config = dict(
    num_hidden_layers=8,
    hidden_size=96,
    num_attention_heads=2,
    num_key_value_heads=2,
    head_dim=64,
    intermediate_size=384,
    vocab_size=2048,
    hidden_act='gelu',
    norm='layernorm',
    norm_place='pre',
    norm_eps=1e-06,
    positions='rope',
    rope_theta=10000.0,
    rope_fraction=0.25,
    qk_norm=False,
    attn_scale=0.125,
    bias='all',
    tie_word_embeddings=False,
    parallel_block=True,
    init='orth',
    init_std_qkv=0.0652,
    init_std_o=0.0,
    init_std_up=0.0652,
    init_std_down=0.0,
    optimizer='adamw',
    learning_rate=0.0036,
    beta1=0.9,
    beta2=0.98,
    weight_decay=0.0,
    lr_head=0.00983,
    max_grad_norm=1.0,
    warmup_steps=501,
    schedule='wsd',
    decay_fraction=0.863,
    decay_shape='linear',
    final_lr_fraction=0.0,
    batch_tokens=16384,
    max_seq_len=512,
    doc_mask=True,
    train_tokens=115700000,
    max_steps=7062,
    dataset='wikipedia_en',
)
Each number is 500 + 40 x the weight over its row's rms, rounded and kept within 0 to 999. Layers, rows and columns count from 0. Numbers have three digits each. The size before them is the row's rms in percent of the matrix's.

# layer 5 attention key, 128x96, rms 0.143, rows 0-28, columns 0-95
101:565512510441518514540453525471493451537488385520523406477541509561528538488514584478514446504451478477494462465529492554443445459516567497493431475436466479488511556521470504538491487536532461491532443459528498508489523487519463464455512459471487537590585466467537468537477467516563467568
134:439454487519497503492507477525485527492516589563437560472521476498480471535470451527491550497507546486496554601476483450540529525510575455550514522471494510410509454494500458502534518445440485520508543521527474496512533506470620415484458578502460496450494533563474483443453527485422502535
078:509494512533517542525449458500475449477543500594491474500517579563491496509539517514435502441544514479492551596477516491548546486525563536474505546456483492470519546555545525495490481472466492583560505476533476459469439485432606412500487537435455551514458549529514490473477482489463436534
163:415418504538486493513507477481563504499497549530446509512493523487437485518419481492490550486496516502488512550489470482506548465523566489557501491525548487420522541489469460500502557478496488562452547502580512453515518542431663430569485511535433521465488542512489442496482514471465486486
093:418452514595555521528554512486589499489517475518555532466565514471547500552485437496492472479448489471497580561459498542517497504549463507486481465520546510488487550476458417531497555543473547522467510439506491527474512555404571495480508432537499511429457549497504502530452515522459435467
178:430399516543492460490561504486581536488519540553475500486549542509407506500405406504482507478468507506502526493451502490489530482494556506518538523483486466462505518469507446513519551500495518565457538462513507494503507551430633386532505462531457534454514545484463488527468522492468506507
114:512516537511549491520519560527525544451516509460493457478447543496516530574369452525509503493491537509524499497423545525513519431437492500479511566457437528469532446512493509567502435557486563524477543532559460545532443466440537472542511524486520500507456424472511436456483450505454472570
105:495440527516481530504480568583508499482480477488517544515565534469411464462533530502402478532532522509471499549542511467552529496400483522471379444461486566520450496576539524543436504482498508521477540513509495408496448493467474488498458504541511603487510460461529533524528485513496499525
096:543432521441470489506531514555481489496510409417539498527507463442520507471550467485454485570485474579440478470530456528467459512488434519469488487474497443511554522537542512526484483480520479467510461448498593512501459487548405571517464484580536516573500506458533509540586541492503465453
074:539491499509554506509490481498559468471520540490473472504530578520495556498444432468522469429473500443542523582500560506471471469477524479530497509490528517524483518536552542463463463481512554590519536438432437552492494483463604387540460528413452530506498512491512546484447522555478475524
140:560543460486449498494525569490501455551511413443518442519487435471547503508569548530478471551513513530473515410494538551504464490502429520418517514514517502541452524504525544485473463544549510438499447461499489547521541502539376549521524426496534520530514460477524493542560489534567516536
063:415458427513513471524502480524464487497504540497494578456538548481399505516465502576459494502557510527483530537482450515492523460456631541531484479500476514461474476495510485496581469476565497517472497480519464455492489568490551395498486590491452459526512485481455454492486487494408473488
131:426423518545505503483543520490548502509508541529462505501541522480385475511434488558489519497451517517541535503495479486507541470519590485533498498522531493436494523515468422485518536481556526568431486499528514514531531559427635416543504489566448530446464523505491503490454491457459508494
067:510457458516478486513576536547467507532473459479511529469487437555532483472601531450579528605494549406494508547440549478527472559540547507506441457476504505504519412478468500512499477497477484393488476553527502485457509416514459495498508503517518469480494446546516549478520462552484439512
105:489503487458485489495499535504487527526517486495522452524508466423581471508474509491555526520341545538590451546555457500520497493492555483494482566539538468491484487569499451490497468468512475545484440450514472500481535502520474512602460465510551485536462582510462492467531426421485492452
099:508489503517489508503510455506505604546510517522467434460489552488438515611531510500527531420445516483555505528406510500445491527596527596568512522531502518492489465536476473509449473461569505507485447480514497516468489522452514508487512563524434430435541538483488510510453541539475426507
103:520417512453512440453495496570507518595484514471578523493508495476515565450530445526503460453465550583530441565463503509546495444516524501511506442530529574514487498487506495512531471526515532482478381524501445539460528486489503557516487463489519407542438510524498484491512494400521444477
099:572474433568500493475488505482572528525506539478496447508462482502359505550506519520556573511537504504575492469502496519425488474558532512533511437493514568462508504526443511423521467522498548486542506520453486497550503465405479476517479532466483512453590474506554471488466478449456446541
093:463456581444474490429422491526547564473517505530503537542501416511474514465527513569456513528532486512456494465477433560522508478582467503502467470501508484457441485488462427593532499447530482495508422443505515549514451504544528559466465424508563479437489547529517538486453513502448485480
104:463509557435536468551474473483533520399531500440458491560464495452441523486437500485425508429490453548428521462541569509464492514517482533459548552492561497468503508426537532499470520593422507505487537477502549520514586482503549492499431514477506490460529485436443510500494444485467526497
090:508541538538489492496494554522543500507411516469502496462508463495502489474572436499401497585541489501475508451499443503444542558512534461506564437511504476454503454535472500499466514412522534427518560485486473492567392542494580451541489557500526503516498469539538448505459441509557530484
099:497518558557530507493472495522486467409437541513543534511555531510484533463489476515528395469571470451481504504550522550567562511434465477479457532489493523482537451509542549506589493440418562499493555482455439443491469501503549507551488541460508489524492445549479491542459459437478547459
096:475461445445474536400566440529522533418483487438476483548517561543559497516534550482412438465470525502453529550517529538534515516528453576558461518520488501510519501466527508432503499498480466430508536520537469525580522539531477485454487500563443445558435493518506528479452520547499541507
105:512559459519430506491511526491505493537520533470491501490458523513439477512455527477535600470424495493478442476570468493500428471561534463503525519509520492434461645475481483469529452502519463479511597548463464538543543443487544498576525522515542601461463470507547483510495481507491524501
102:415477522525520516477488526453525532499541467482497453512478465416614502476506506499469424513475423531487525446429442483499537532468484450551469544502585472501534544430557470488467516569479541456493472537535521589516496532545490493547506545553441504486556594507490480495501488523522483450
111:519477452556470556512506402506530541426445520458536503473527455606466545553497543522577495457505502542591500508446458465486550535560566509538439541522482479474549459513497461442498507498541492465492432470494429529474491486475494527486538493518517461557574486539515536465441523483460490542
102:538544536550541489519495520467533535506494538488463468526424489536510527469500485510560447450485513440478574582537573573530563480559474455492574557540466562512495421490470481508493457447445500578506515432467496464499597484447503513487505512427450460473516545498470490486473502569510484528
103:490463529503525537461493532589533516514474563518457505492483561505399563554370482542505491449457530483600531522461475495484518467562456509517527512496519467490560538492463514551519464418545507503508531502431566543516508488461508484469526485491493513574473446528525504555459487450458547446
098:535528489422474478519434522475520418555492524513478492519487442446500473526499539484522521487568493470519506350493558506488498408478552519428568542501546495462482532417478514525580519591531445484515486533497465526530482543456520516553499501543463527509502477465472554535517494480554499460